{
  "num_key_value_heads": 7,
  "init_mimetic": 0.7,
  "learning_rate": 0.000681,
  "beta1": 0.9,
  "batch_tokens": [65536, 131072, 262144]
}
Each number is 500 + 40 x the weight over its row's rms, rounded and kept within 0 to 999. Layers, rows and columns count from 0. Numbers have three digits each. The size before them is the row's rms in percent of the matrix's.

# up: layer 4 MLP up, 1536x576, rms 0.0508, rows 860-926, columns 512-575
# down: layer 4 MLP down (transposed), 1536x576, rms 0.0447, rows 860-926, columns 512-575
# gate: layer 4 MLP gate, 1536x576, rms 0.0488, rows 861-926, columns 512-575
up860 105:462493430494514545521562506448520445595478537464550504496540482501490435530588473471506503467470574474447563520443468499532452439490531510494603476506515502462441492570515546593512467506479543
down860 101:452556489456526444517475522489545474592463516465555471480472479499489620397580461450480533479439467491551498489511521499533498487497501476484483434503517489514538498491539455507482483469488534
gate861 102:470544529467476535563480449472532490447488468589492561449492483473498459526533498417510425524516538561457535492470529504520530526504464484461494506527534522509487517547487538524552478517504603
up861 100:557428491536518461480447507474518434533517486406504455584462459503545493509412477531497537573520423487446494456512488455537440426464500482467490511495425448449492516573531510570493415483537550
down861 100:443427517516481473489501496447476490499485524546560443523519516459471489530489540508435383521451476486569484505485501536528484495445485449507499468450513498519436443509495551513562463496456555
gate862 100:549466537506495476517457502523478525474466514497464470565527469502516554530458490535491484453415590439467520498583468495529489490573527573456437520441598571515451559553564452485489522533560517
up862 098:574515486448562512545501466596491445525513534484525574454375511532513521500446462521464492528533473483464432522481562508521502565475506509521481491454532495443528506487446493482505490568562507
down862 100:485475494442477506537517510528502476490484555517480507510451494524514429478460507497475496512479499476501525443540537559518487505560507500440533521452518543460479460500449534447532462591506514
gate863 099:423527412465555505467459493437522526458511522551525513509537494499506524424485474500482470570503500472515545508481537531498543514496509519493514406556533552567481478498519516513517532431442478
up863 098:565486474520436474441494523471477469466505539561564460516521528469536586471512496563518532499533494537505499403446472501461433479473448548467476544519565488600521467505430494438485489588526528
down863 100:450498502512503525533531461419491522552515492576523544423509561503432527492486544477515453513464488494465506501520398459562539596448464477484539566483523489495428434535500562538485499454544528
gate864 097:496436515443470480530456502492575484513492453467383505568482539512513500511536529513514522408554500465529496508483498522510483501442460517536436542533466449492491533513548442526476495500504468
up864 102:488437527566463524591496568449474541445552531522523468552496547460464498520535553522481436476481483557554463515504547516483483433508566527469462533493448484546516447416575435522482449498519445
down864 100:536514491509574512543479476530495494513558559513567567492421505533437482613539534537482497524552508476535583476550487550372518533480480530521503473481449526542513518499526424483510459577526561
gate865 102:441487509567557502525495495519531475404537530479575472478530496503494488564569474529528481525522479521506451482546571527473459478459524474532484533505459603565491552417574460468455522499489517
up865 103:520422501431483491482480481487439548535519503527517529502524471481581514503479572465526502434478578449478554454525506474489484533459485463520495474501485476569486489522450430578444500486551557
down865 104:492480530451532489487557454552479495527499539501532444427526463549544549547493486530475467470563490475531491552540531500510505589523470513509518453516502507536565555474515493571496529485546484
gate866 101:514487467464420444444486506514462522433439523525504492456445517429527556518475494547394508593493389428445499523489521480537528488476542488502601436525466477498488503463501517511452503507483555
up866 098:466483526476460485594546512463471516445522433492515541492456518482504525416536515459464485527448470551503512504485525497529481506534444513535521455484533511537510479444513491433497416464509439
down866 101:473501494480535500434487527461502479547560443524509444482449458591501496488531487520528459473459509471568480467484517429464474553468498445443491472509535492507518525521495556550466523505458486
gate867 099:461493503371489503588589433545506534495501517509560499446439567486520431495534546516498490529481459594456541418517491402531514506508425497391455450540462469475475506503452549446471480512549559
up867 103:491496501560435501463489521524555481473489405550453456497519465483421570513549592536481458496475542491452545578545520567467436536531535520491538449480513489462473455539510530480537486536479501
down867 102:510517588509560404495543442535488515547517561489462544459516536573537555537539494467477497555535508440589507529525500538525520535555488615484526525578584484494521473531492533513540485458556519
gate868 098:630465528517553525531541459459531441496494480527492476551468494464509528428447488465505539506456496490401443476404443510479526511489504455502505489470492475550528472473549468497592494381519474
up868 097:547498475499544478409478474515534452526487550513406485513558562494487550462473550476480433605594452429493491514480502453506532516553518521423526543433454490503505514560442499466487486485464509
down868 099:435494459571482501508510495532471608456496496468515444566465492523555539517482450494506482532506477391475480437476464490571473562549522409514526496501525522537409495463529511511504469521463410
gate869 097:486477544439523483461466577466603427443520494484536527529472498486410522505536502476487493478433498456452622548417470497464513447489549491559435499496519447515572445478458483445588497471510491
up869 099:511517489554508523490476485497509529550525397436492470512548533509487540493506515495490570479478524448470452500475503520534462444488492467503540478548550534507531505601489484467478382472511489
down869 098:478533553537436498525457505466502430505485506521458462517506581482519516534507488586518432470455478458452467491491574493512429503531545524484496566492516459474473555563556572516541492458532460
gate870 102:532509506558461517532610486477437529484473504439545546508399494464467402507503480511517514551534534551471483546500540504459477458468451529414484465543489466505544543499490527541478564420555493
up870 103:515566546416526500490460506504506493458496555511514543505510493586481425497513529497522508527539502529457434509475510494524465413512501539438471479440527475458506492553532539434526434454476442
down870 103:535502481499492529503517523523554501541499531485564448485528511528492493499513479510460502537496545545474504441494459511495435483500469495483483533495492556574522526484473547544477481498460519
gate871 103:524418401463524526551497532417495496492529555463529484505458588457505507519471538437515478499476462487493467507480534442510479462474522490400476535477459516473512519465553517486483507508483558
up871 104:513559445488524513476529460486424476491506526483520461489504521447483487547497498491489465467442521504480432515432515457499383468502461475399577469480524527502438509534467461553434532559474488
down871 103:491513512461478528547511563516502474502496549529445497485432534511465530466592496532503567510498589461549495473564485527459464546569453479461579517566478556455508469487507459474452439500548440
gate872 100:445560433505587520533462512522495501508508541563542601512440543547453479518507490485512474554428460427472467550489492492522566407499539458528435478494469550531562485541519518446551459454519472
up872 098:503563369599517478469467514472492532494442454533544564526591578595478535433486542536528484492507538484536526501514513512568566561456544579536532495434499468552603536488503469556486528468530527
down872 097:525482541508503494487464485498546574514461454525444540467532491516483464535470496495533539484500561501475569469476510557540481527497462434465485505468520515458503435500483509506513508488485456
gate873 099:532572493398482497543444540538499506524478536541519460561467465545441484500542407468479472437479460499516529432497506500511496470503440536490537505403504569520508508526399486487484457450522540
up873 096:543576471500455576499472457466469579531588562486526447446445436516461436459517513504536494600521505513545543540426561592464452433606460558535494488574543523467468524528513466534506450487423480
down873 097:497486494538467466513502538447447541482499427457460565497527531436535473505487497507391496529478525600544503536479479497506485477555518500510505483546524457492595507497503519600496413548490508
gate874 099:504481567489481603503544548504460539518423506523523506450475489522509488479447528470407494486542474516474486451575473526580450483467477449468501458478498561580511516487460469538506459508512601
up874 100:463451543530500532575473492448542462562477496538527488484529543465435456484526486474522486550494414509484493491533437531589502479504469522424514550507462495486545515509485511457497590533417544
down874 099:586531596429530513525483449510476567518462485432398498538556538500411578507483477450547471535497531579527532532470494534467498495499555544476520504507497534449541455480536506500435552460507536
gate875 107:493597537452470440538503452491594476522457553435490544484509533498493529563600476474516533525372497500510468433493515498558508515546510531489538448488501533439487493522550485463569493533498516
up875 105:523544470450450502503470504489529478475468508503557505428515461486497592546576550490501423473510445569516463553532489551463468494613472462508510531540495476404494525474553487521478447496574548
down875 106:463539549489557460546586436488525499557507526481460505534570478537529541508596547522508523546451459474476438464533479532507503503487535483507552522562500472478509478514532474467443508472442502
gate876 105:498601437485470503472479498491530457494449553533434490543497531541529535488494532521550495516445541526619460484475498507437561519458521591453492405514580475537478486484448488490468498506501571
up876 106:529558413493476513460471507523423475559479467546474530491444470561559518465474482506465511475421494533426525519488508471456510523549448484526490501510488480542521573483491507522448528513464514
down876 106:417552446458465508496510555494444519533490459518550460536466505518518448537531454530491537507558451481482512514485534456411576476467530394473510509504477512521453494509548466507465465543497560
gate877 101:488595486549531589546494466458463462527535502517546512474530539489465542493465468551502484552515490444460492528460523508570563484486492565543510536549512522489457500452508517476462423494495523
up877 099:537553542481520408521498524516466502506504460511473561496461495478526539526482491471452501456569510519546439458492453533471453469573523487455503512490490514521464539512442566514512526523489430
down877 098:507462485489450539497519530493473606534452510512503387531468491518513512524517558497498461555541556466486514458524460488557494484467480549546480518547493521531440513493503448526469533408453493
gate878 101:449465431494459525524498481542399510468401520486461444473454533543502554521441563508464446493468502532463573493511500513477491483468509497585466478464471469555573458450485483482525488490543569
up878 097:487523511456483502511480498549439477506491517465546474570501461500536475521551465498473531481553463463450587526438449551541503484500481500525524505569442522542529529549465501516488546410450483
down878 098:466465479495560550499461523432468550430430571510535528499562453463515572515497529541463444487504471581486610574445458504551513471520487510544570509464467460473554526498461485522510520488564479
gate879 096:514516458473462459494522580509521457457562456524546495555463513463580527498528545466488499510456442506517555483454481446435464450490533488480475469562481558544455492506478484545514432534487490
up879 100:522536470510473501494540526539493576484506509555486557466472485504445404468550568547485489467488393558513503508608504555566569475483486476427461500454435500448468515502469501418528588554475599
down879 095:535456528507464506469489499469506507447522491586484488552442434465460522520526545536554451504520536499516567572554441573482473450438488509523450513522528558603544483509471471488513489521419554
gate880 100:490490533583495454520499494504540447527490612531478461474564512490537529473553480452546462516424537475519519509495516517502522514532540440496491550529519480509503522494446479495573470491488544
up880 100:474407429485453437523556500528524568574506497506475462488551501490497509510497557498566473517503493516557521451586481447509474522518531473527520549543506452554420516485549469498479528457539544
down880 099:527581502473524580539450516516517511425535484473560474511460532487520483522465479510424505528521474496520559515511548600496512488472424493503497443509440504513514487528485515437487477529457532
gate881 101:516581511482555558399559490486414476518468566564465538488472549477508499489505445472501551521483523490603504554504516500540517562443603477454479514521468546453500520520488561532421499464523519
up881 098:465520448570475468491506544420478501479503478535471458509506607502536514527501526406466481456475599522537552471545442439492486442464585546503428484454444471495450569550521458449427598508566536
down881 100:577539427536483526504411489529440506541471472460575455560448486462466425495473444490487539464510501492507449531447580523598446526510475489559466513456507457467479510502526578473549499456489476
gate882 099:409417491543477508524470507507500458531472450509507449481503455518514589529404525551491504472487466503526478536459501430488519520469460586476575468497513529482486528485505497457520576565522535
up882 098:406497462438439601512514515521544526526496459496549571512468469561520532483520592518491532456524495576548617514570479456501518474515461585507486457488493511557549464479555502469489502526514506
down882 099:489588407489495487586574494533421568550527510530516480492490507445474484571497503531491498441448516568547523467464454442485525481431597516425434515539554447480492457487433502506516493508451478
gate883 094:523491510559480515512474511460551470522538504484515463443558460530501479536469446471504523487485507535413485461474555509475524415509468446498474507449450492500487488524564443541502522490555526
up883 092:500562453545436437488476487499554491550460482506516495450510488523534561439512524483541537435547498566537506455537488460534542501491485514511473451464509489512501496536482443448484477510531502
down883 091:552521532472541517490483436450527538485476494440557476552523523476458512489484510534559548469517468555472489469475529558460551436514499507474460463535474573510470458511536426511492544463499511
gate884 099:492506498504530502520527460533502521449519519500512528488513554423543496455523461540530493488482503540500454558503465492532461433573491464467506488498529546492489460453459575519546471576538532
up884 099:473521495526544540525517449480497548518530487558472477455468493439481492487528458561557437449515454455555456497479520504496542438559526504496565480563534503541456414453457504463523487533528551
down884 097:486537472532523539525521552556486468553497540479453484520547551484458495452488548548519511498515510491438517524535468577544545505428533445514484487524513452506587497561532498539468626451532542
gate885 099:459484534483557506463488523530546474557495541487501544401507553524482513541515470512460567548528462467484504494470542573535484494458437474465438470534515509424528544577478524474507487518498530
up885 099:554535459485495515504505524472433424492486538456452511463482462412494484533507495552463534465578490487478466440422513482518476473501531447489451492499513501470506521564526546533417488548489492
down885 100:454485491417527529470508497420489537482495494478427456529544468538452425575510489482571526505510552426522480496536497568417449473515511528419473529442538515482508528488518470494529420461487501
gate886 099:515531469444485476522515529497504576435475556589508476443451529483481514562508498541456479495492538547575533553476522495448537394504544568439509470520552516481472500457490469492504455534536526
up886 101:563491452531516583472569451449429481491511506464457448494488481483594486494499489503453482450509468498490502501523495537386513491510486522509499537549486473481439488458576508495461463522514514
down886 103:506490486538602531528507513449514503447411559500520517551479464478480453475503471521584552497608452385525505452459479468502521477467493471507471516482507503544489519505554546461490473414469471
gate887 098:551456461462416477509496557502484512614499518477499464539482562452518459489458417432478390490497439478474528457524508557535462468525417526493536488504452524510569447514501536529490470522497524
up887 100:452559479492500500459537448474426521480431501493492543496539539496531528459452564546467554575516474477518507504542426513465528480459469402493486507517563514500469524448507537579536510523511497
down887 100:549435521530502532542504487545470462491505519477498462463546480481514513465532533465547475455538542553478432485526511501529513545513392469508552554518529508481497491535447571521478508450481512
gate888 094:459486442472496487504565500537588446522493455533479451461528480482488547498520508479569584525481442474493497499488458412591534483520489501459554474546481505540490480508529535494501552427510463
up888 091:536513441458543564428489544454530495440411502515538479490454497468501551521418453483532519454469463461436500498472404515449594525452531573511449542534493523462453422500487509511521506517503520
down888 093:517530438486471515524483451550483464490512478468444481445515513466522469404487432438552455487533525531507493558486540524502496508463476500517487446552515452446519534536493535454507511553548547
gate889 098:471524429545506510502475513505490565419520541493550439474484545511500534570484429479469482444575478484541502573485457457447493519467451484497518455539400490462566484589555479484479494488551487
up889 099:539469468535481478472508479464527523510569490466502400434485486514472519562466565449440557489517501538519502540572503459493514450401421536495509505485458554489444456504461460432474481490469469
down889 099:462471503481515482492501518504480505503439470594463547543493462480482461497497476536533446511443541507466477483487493531582495501498550492490458583533564463467498442502450487529515482488451516
gate890 096:535450493547538540464492472538410566575541497497503460534518503530504433465538469485507529500448475473441519450536430447485385539493472502492521530501507539522476499557461476487498397420486564
up890 097:501513548464585476521559466451516500453489500507483464504489598440469502553488441504469475521547485416495506437474478476522437423515523499531415470510463527453520491542510501497504492583483450
down890 099:456530538537506503525493514443508511525552492493557458492513537491411497530525482466510413513496557422473506483497430492496524467518539487480509519529531528502564500493471488517437467474477528
gate891 101:487451423487448521478578471524557457427507501521517429469504481537483483497465455478457387457451495539533576491503525463444496492498485530494518421535519513501453509531487533513573443467482460
up891 098:498440543503494496522538532506480519486494499554528492566537508490559533555492478461546510500492435496548516486401525496494583430507433496501489517610419487417431434437464507482553512410486533
down891 100:473495463498481464540457486608516479518492486498499491498536509527549512439487510472476520401502567476499549455514497464512554433542551547467521563463504491418547475433476524540520542489517530
gate892 101:516507460551473502546512528516571532473509545559524489503502431545433532512505550487522505500537487560594526504515482538475451455587507507456500439440544491505584542461539502411555482449615572
up892 101:462512495444482485485481461471530485508530393495458509477395530469446519511454572551448476546523506496503432489538461414543516513510459450596467528536491515450498510476484519505552524426470519
down892 102:503519530432535514472527509557496568508507554477566493532508486569574486504471505492535459485507516450511545475465497475540429458453496477500419488558502524489504530459528549533495517531574491
gate893 095:532469418518479527487402462501498518487485488528471478491513499509498510491472469502497518508486510537466523452567467533544529589483547556479542354503575474495445467575499485496507565494495490
up893 097:589549524497488526489486497510523445535512440451489548516432563533471616519485523480480579492524544509509465480472506555490478477585461492526389529497508492533431537539455541530546443512510455
down893 098:477476504518506513520545513478507433507558521500522463475535521525533481493490573498460513518480537452438508499465514450527472486482486488473542461478468460483562569444507502507478565524506530
gate894 098:535520460433531481390508554444568499431428587487440410485522503459490467427482576510457575463499473530468507539448527513460512561513516567557501508528484493536530525511499489473509460532475471
up894 097:491419469508506477418514597460509507467505490534504505508484558491465560562448490504445443539467521474472508440490541502514535504504462446550483528547517563517451476487487480500471536502486509
down894 098:481496535513541518512502502483462456455506492463521557492576465442529535486469497471485476452500435455478495489486542461476545511465466519534475573467480497479486464529484523496520529516519497
gate895 097:500537598509515494526537443451534518429503547628513517482511570542471525470516450524506497560510482450503436632500549508449474516482558525506507450491452406547506494563585472536518523532493471
up895 095:522467471455493561484505493594480502474506444493546528517514520504456466511584486460472487467513471426547517487539523533499526526533410584532501479484503529543495502494484522440516480546503519
down895 097:438547489397531533521460516532561420556502576529470421468473416509465549506484582476489446513485462439506538493513490502462536570447450385463453535497476480504517487529498477473471533510499490
gate896 093:478460537410552550504593476514496494426529544484528472464507499518423526460495536577569448553525412463554533483459497495435473449481481452513444557439559527439543513451527550497499492486539588
up896 098:504453513567480531523500483564504506558509434583499516476517538481440512445514599500490508549534466512564576496499504574501513465537471512497414564509546496550472494521538521525516584551513484
down896 097:543508431529497525432416479490455490488449522484528486534525477481550430520463470502481474502542536550517531447487494495479490506442486509450468514499495517526527472467524537508524467495499492
gate897 086:544489484555543485459476537482473483429520501517499465494534483440439607521476438508438554567557535482484471546448605503493523502538527450502423490486495535513503517465536505573477428521484439
up897 087:558488548502502587434455534568511566479505545471540519488470543588517481517522511463510507501583476528535487500564506533455488463488453497523500434488577491524535573498476523461505410514533448
down897 086:584461535468501414452550518510526452477504500465429553559564512430455575496475537536527546531557516435479500512403550467471483482447500492517457545529594535538459444471468491481511465553482449
gate898 106:459389496457478421506516581413483461480486515492494497496529509527544519540463531554438453560517485478428568463498546465456510505486542541470524471478506467517503486518483471507552512443543456
up898 108:473484566503464425550463502524522547508504460474500494551507498395492428481500469547495541510534462514561437416505385428461488467495500448446557464591466495492538488530482490488475534579526530
down898 106:532436482484460478449483467481565533495586435532530485513508549506518531604466612542548493485501462485553458536437454422444480491512526417563577500464532490496514502486482568521462566556383480
gate899 099:499457544479518451482485440484542495514461529441491534485550562479448578495509473477507571496497491503492533485518462463507495548552482463427586502562503527498472480452439500524470434511418558
up899 105:463509524515517573519512490543573516460458472420474571508508553534544538510459482513497519534529508418574479470538526503514478481544498518473538493556486484470523421490535521489509434486478495
down899 104:486522514445520542566523496449503522468519541470499443496447531524563439481505457568519469529508506490491553526479460485444515474482561471423522499507482509479453516511443510508472480417469429
gate900 101:486467487467526539540507458530473443428534511538538601470509502521532497550454444384580500524523429543498485596456510530537507488540445508447481510510555546430487541470497460540509509522502484
up900 099:442528499508541462499597469504438424493515504507512477527476474536467431558532501498505532526544479535573510550463531403487470494532462528493430481494478528508521442494483541547489522521570443
down900 099:472523524509545520459507472524523489515492514488501462528507473549467514506543411451476483489467477568475457468463533504457497428541544623513543546455530463528452494559444509474517486490525482
gate901 097:489521536512490550557557440508444483507483492511500575477562606544513409433527452580507529481507444433538510561505557491533424454477484507407529468529488444448490490548513547544471495505441525
up901 097:502518503496517456508397544536491474435398539475516517444537500512558522467541444464532461452497475528429539469540508461528499463511562471434567457529456518479439491588500500421516555504429480
down901 096:504550521582565496399583519451483452524506522526441413499529561451448539520570524498505484554491559453529482545476514517475477556521518453470584517516526580562515533461513474563452479475454475
gate902 100:543436451483510554535582550503511494506483491535578456485521503551500473527539489460455501552481453453438495546525502490469486551502535513470482502509484489560493440520544498486550542595519529
up902 101:495589568519544493509432478472527486492498494513548504590530481524514518508449484513438577467503536506602459501526454477543502524489411548541469486510522382597522494433452466498490500481520476
down902 100:467501614556573487532543495409537533455545491534541526491519443565474558492454489509554451446477454468469510463536495517517517453500479537450524502509504498526519485447437578534475438483531489
gate903 097:535486461547444549526479472489458481502449518530501506494468561522484503593560472464510522562493505474484491490486464516463479506511551540493518501513482522512478539460453507506547521471481415
up903 099:466494477544506442549471471481502512488546504467522444496459518506491554574527514526451458499462394507509472543469501536493539520508511604473598493491484504525542520574472526516470479554394498
down903 096:576382441456510503431524540589496517505505466448515487511500518502480544494478460505490483497507566483510475513542444479605442467494508514473505510448513538543468430430493515499510493511535559
gate904 103:427490506414505489471562496478508470483497525531425524487496520583520514497491508521557466525468546501400441557435535530421496554434514558443479442476465486479450455438419574494473461547482495
up904 103:524444500482512490550548454525535450459502505479514537548476529401480500511488465522513537558597539539509516532517548520512474460435461466538563573546464509434534492491454498487517561535522474
down904 102:466510447491480500505517462527526460478523523552425459528513551431543489498507431438472547454559456540497521424511519522526536503456477520497485525518444452486520519512498515506514516537513484
gate905 099:558442462500491580463565551470494532423462497537457465420463516475494522514567512472525481406500495503464568565582517486505478533551467515463498502424530507538533573505493464478453517487570584
up905 100:468469398509561466506505463477522474496456504551534483553520544449509591487620505533585484488494476475513485527471488520503513531504453461475531521551557519522439487525474493548499502553585441
down905 102:513458498470530505466558466513511545493503465447486532481528577486456474402483421528444541503520503520465501498532487543434511498455521495471518439490446484528555503524519564534532549537468410
gate906 097:409525546520533486519578491458560400523502494462525508472507515528515481461491509471537576464534433561533435497477463515588492439469492446476485489524482539486543485486558540547624497452561512
up906 096:482550475514504489501537531515513505422501516493526521482579520444507460450509461478538524508489416555581473529433488478544560542419451469482517432520473519482525482473495536548452513508441578
down906 094:563553469538500563533469462566447515562469509520513586498521451500485539537554545487501550473519530469494444372517520460522490482516464450531555501471483506489492535480567491440555484469542459
gate907 098:501442398504470463552466524535429515486457458452500472430432471565544516541522434475558512484467533429558510452536476470566472416492483475565543517464521558488498450462465529513524542502526529
up907 095:485458503564494539507558497489494510462496526519442566465470436447537523487461469397462479541522479541518472534532446551479533511535552511508485496517431500468550535467479522505463463478572480
down907 097:470516476557506473443523417482536520492509481557455454423486501486500493522532538512503476457554520488486457452570454510526513535553460518530503452451470492565504579438497458453490480544487486
gate908 101:474466472402493479511487564524498419479481525521534501499512529467417480510499534511537535508485480541503437513528472518572464475473502458472528427499493468470536449521528526523538569464606482
up908 100:462601522514550461504484495473553610580602465490514476548563529469510560528547539439466524470419406514525555445508519502424497497497489526441478508513552580551470527493503452514462486529483511
down908 099:482449490492556517532489519432466519458554603471462485475531427502567457480440453503515469458478481535491494533483508487518509455462506515476523557514556440534530485504498510480430410573526532
gate909 096:502486458480510485567600481463535512477438564447484449435493540560505477525436523497443524516498488456469497460496438557552499507430490569448589451439480489550528512540514408519551538518496537
up909 098:566478442576575569478505554511504513474535514527494560507464522509490529492477524496505548592431533522528519523503498503495547475566471455545496506464521511536466482463490460493455492523449485
down909 097:526464502483507424451573512487464548492538508487514597560521516450459509434540505500503511472491479523569522543503450477546511454554519459407465497530530484485453519509504561528549577473458454
gate910 100:469494488542552499479493489483506469567483533496473541391507540450488421465486447512586515503437525440399500519526450487532473550489507556469525432485543495492506567525451469505531520485583572
up910 100:540506525523477523526492498504579409542440468548511502508509525481534495569480485412442482490497543466472520467473530413422516527524596511532446519449505522523518525529538474510488484552472488
down910 101:545526490497454544548509500423513477522517475472502481492509530548550445498515458538461549524595553423447524538575482519553422460546492518440544438492451516566469479543515427463467414516466484
gate911 099:434516517483474500515476422502535448490472496551477569449546505472532501533526427470534475472473518566516531484529544473561528519518540535512411440510478519501577514499619486537441520453548494
up911 097:570478478505520481487608527530405515560489476539546506494524467457522472526425487458479557559524469516519496552467523504480538569510530478447485413578480485468524494579562486482496514497525513
down911 098:524516474477551501450481538471506502506456552486564477455439503534462489536511499590550525446468517493483506521562500468471473474556510553523504507447554502469431479468449467478493436516480440
gate912 103:477557472469540565500450500522444477557439548455569473479543515571519490453520517491503431541446417454426469530507529537493455527493454516421534498476501499492555465581448577513469571465485484
up912 101:434447500502470437501506474564571456468493463525519494475441529593509427526495432452525540484536429483528503511473560506526467543520408490465501511460488449473519450412505525551519518513512527
down912 099:530529447526478424498463537448504467511513529530471418521459493451544458523563500464495535519501475542409532510522507482511544499539463446487492463509480469499453510559498515553514481514567595
gate913 099:432442420512526480535541445528444503611513487529544527453609603543482475415491522469497538464539465513558491567583486544552484577541556479466540460463556484478504402455523553448432568524496502
up913 098:489480553526564490513434573462536423444455456494537493492528413479495590488453495497556492487496514539478511490485487433530489470520465479564499560448527470499497538465531521558505494551497520
down913 102:486535547496458531476488466531453524512538465579536463455464514519509471505513530519468522466508491476500470571570547512489512490510506531458488516525531503580548505450469479570460550497522533
gate914 098:486434403487489487534473463438522461480455512498496466478541490516451521532507503455418481522506517471461563526396514523580539440467524543477491554410466504540429532494543541499565502437537507
up914 100:543484520494472473459492539488566484499473702508525428519507471559505546535470437536567491528485469515490469474435536406498451460497495504525520513398497495454487576598435509528567559485413478
down914 101:466502528515529503505493512481508554540533479545537495469511480504466489505460498473497449501524490462529494553471534475531437563511471457513485501513479462503503491489490481506396537526506413
gate915 098:472469484484395523537435566486557555544480476533491514523497517428530551458511522530555541551483472490520491431502547501487564467472602452518492393526522555518519508503490442537550507526545485
up915 098:414431511449499528541527507527516557558542506492521488538435524532469428538423515497486522497537555446467553505493439492429479486513512522463535498510607512523464498494515517460487519497464483
down915 099:487433569462564502578538523487476540552549396460529511567507491549525474630476551496491527507547535583484469528524438463490445495555567562505504544504523477471488547479505476439447467518446480
gate916 101:459527452532585438520486537470532480546485458456524566535543582472522516474500496445539528451459525533515543510492399526512502454554571466474526523537470577564560478449476552510538415601465526
up916 103:524472488497535514494508511496537521511597496530429468438483449497518557551503494493529526467423470537517487502516579427523492521545527504468504501560428502416511500449449429482478423500508520
down916 103:502538431500490485475570478477446484456493460455515480501477429543530518505514501478491424509474435459531504456533480484524442555544526515540497549482480509553497555494519472499499475473411479
gate917 106:498520477501467512433545491412525449499486467543490504464530560467505475540478469472491472591499565430533465480449540489516539484497529488479556561548483466538549439526461512578514511553526498
up917 105:549440464464474537417447549540514501495466536530521526489556399549546487454513371492527537472532539462547420454481448549485473495478475409517483459477521488536500508484423519550543479455515557
down917 104:549504496547439527382562502445487481454455554506522565458556538593560489445459455521438458545445487525509460479522439508520565420496551502521488532439533554490433567530418483561548464566494499
gate918 103:500427462497455408488523503481537446535522481438516506556485543445527475475467504387409512496512488484458478457478486453542490524536537550527562540483519531477442499450475483493521541468496542
up918 104:480566461512566491527457454480518464500519509568494494495497495565521501571521462542499461574580498550520533481420590458484533555438548547465487533483485453513474469488518503504511509544448489
down918 105:517468488517360478530528534520543483513545461452521543544524442456498458457500455429447496496508563470443468470529397474496477450473456412512515550524501549509503554510459448518538573525540569
gate919 100:471537508503530439534464523473570490517459507432555460460580561477560560529460501483484463460521471472462523531546456443583485509590508466550484499440470455482550497427537410468516550501451545
up919 102:514453415439488539494539560530483526473453431520511456498495502500522440489504535464502450476512560525512430447493461506472432497496526520537483486576480509497538449501472406456567426524526470
down919 101:554514474539507576487508501553411520499498515493468455495505503555502426458454532560486501592518456482477507480480521546486510431554464484470466499528515530473568559530513615477532413544447454
gate920 095:521484465512470474466515445580477548473440561534508460554508516528529477513484460442509381515451507514469454456487474593425400494516508504449481522448544533515496518521506448496571555527460505
up920 102:497421505534492466498513468516511491566456487476407581557530481505510440561532524495536547519540533499448517506533493493494487566475558507562490484533501538489421498414502514501495511543513462
down920 101:474572524484547561494506521551518543540510447500534505481544486519504571512436491541505543560495431492538471496478516432529530427474490534488495507528509518517521561569430505474430481553499489
gate921 098:515459485478555464568511515487571519410433512492503605499473523488489507464479540495474495524487513485493597519562483470554429457356535528511518473511527523541601488520506463494553556484506503
up921 092:528518491555494559470534515553464524511454498438477482429389469549517523456448531509485467498472490543498548548507559518436487416513488510489542456534430480483414482485523498462500526522496520
down921 094:481502481449483481488489559559523473447507483497410515481522520500536517478504479504492443529478508471532522507500552524445476524416492505545481496441510480576488491547551484493482526533441500
gate922 102:470474454489486483570576457397408544497471498457513451554495461456490548514499495435535537455530520434483503509489509498519492495532552512423442530586536568464510513549443479517512450549517571
up922 101:577515584517497511475479498555501515514488496490534414525537460551506495519463562460460526523561501570501542448557507477472526503466396457517561559495513538464549463467634518566500495538473498
down922 102:507466516416519494508450524512573420523480481469458520497469447445498426519550552504498462555550553496503506531460527494450549447565572505446461387447441506476434486493455433512493457464450454
gate923 098:511517568505470431536575472555501461478503487518495522511536550487529500536536516534491417494452507482544446410530470516542532576474504600423561584485550533482576528446462499468493518539503590
up923 100:481437479485461499486480472514492512469522425569566501460502497498506492548512472543516493549474518419550570520504452551491598458453484470495485514519474468536557518547431521511454475463452490
down923 100:531514493487479593456522478460500508529448533546530497489553410525454553520451445446500509468439483459512529502510515537532498453492562505509448476403420554523529537543528491566517511417471471
gate924 101:544463466560431479503454494477535493482498545415556509511497489535566454465549567525461462486491547481492505518481520484491393491490519585460549450572438488503508556510523560573510463441503502
up924 098:535526543510537503479417480491463526471484550579454492437611444525536478589511495485526406508524554563471462477502517547475471511504434559401456460488565514594542517522485493508508438490534445
down924 100:535476492508490558461500511500517536489482541509557509566497530491482508518500512519414477476482517458417487523433440508457519495521535532585420489483534532549557487449497490480532500538461534
gate925 098:432556458493473518526505421512432510519531467498518461452454524537551485478451524506559549538532556540440483514464509436558453565494455540459514477545495492473538546510477532542474504538513607
up925 103:436477596418466433521568477481435507543482479467441550565524518485460498521495494549493491470523529497494492494538515529460524491464532479435488549520463470442446554522532433522466510453530529
down925 103:530421439526382548469535504482515531512402515517544445549539505559520497522481436485439532533529454495506562516509557535476583512463528487531510494504481523488523417519558521482482507499409468
gate926 100:506478443563437547499484534543549456473549503523557561564415472475566507471475416484465508526494476369516497521526469546485507477546501597481396462499543544544488471565547492416511451406530499
up926 096:475428520495462509467454473501468506517475561472545449432473466480495475460487481531478538501439526508458536524481573476529497450534512531511469438516504481485515532501513515515470550475513517
down926 100:426393544496519513425481484546529502494505488483460497476478407472489469508442483470531457513513530521519425460524453518482519527532506597551510532522452470446492543501548542509451571461503494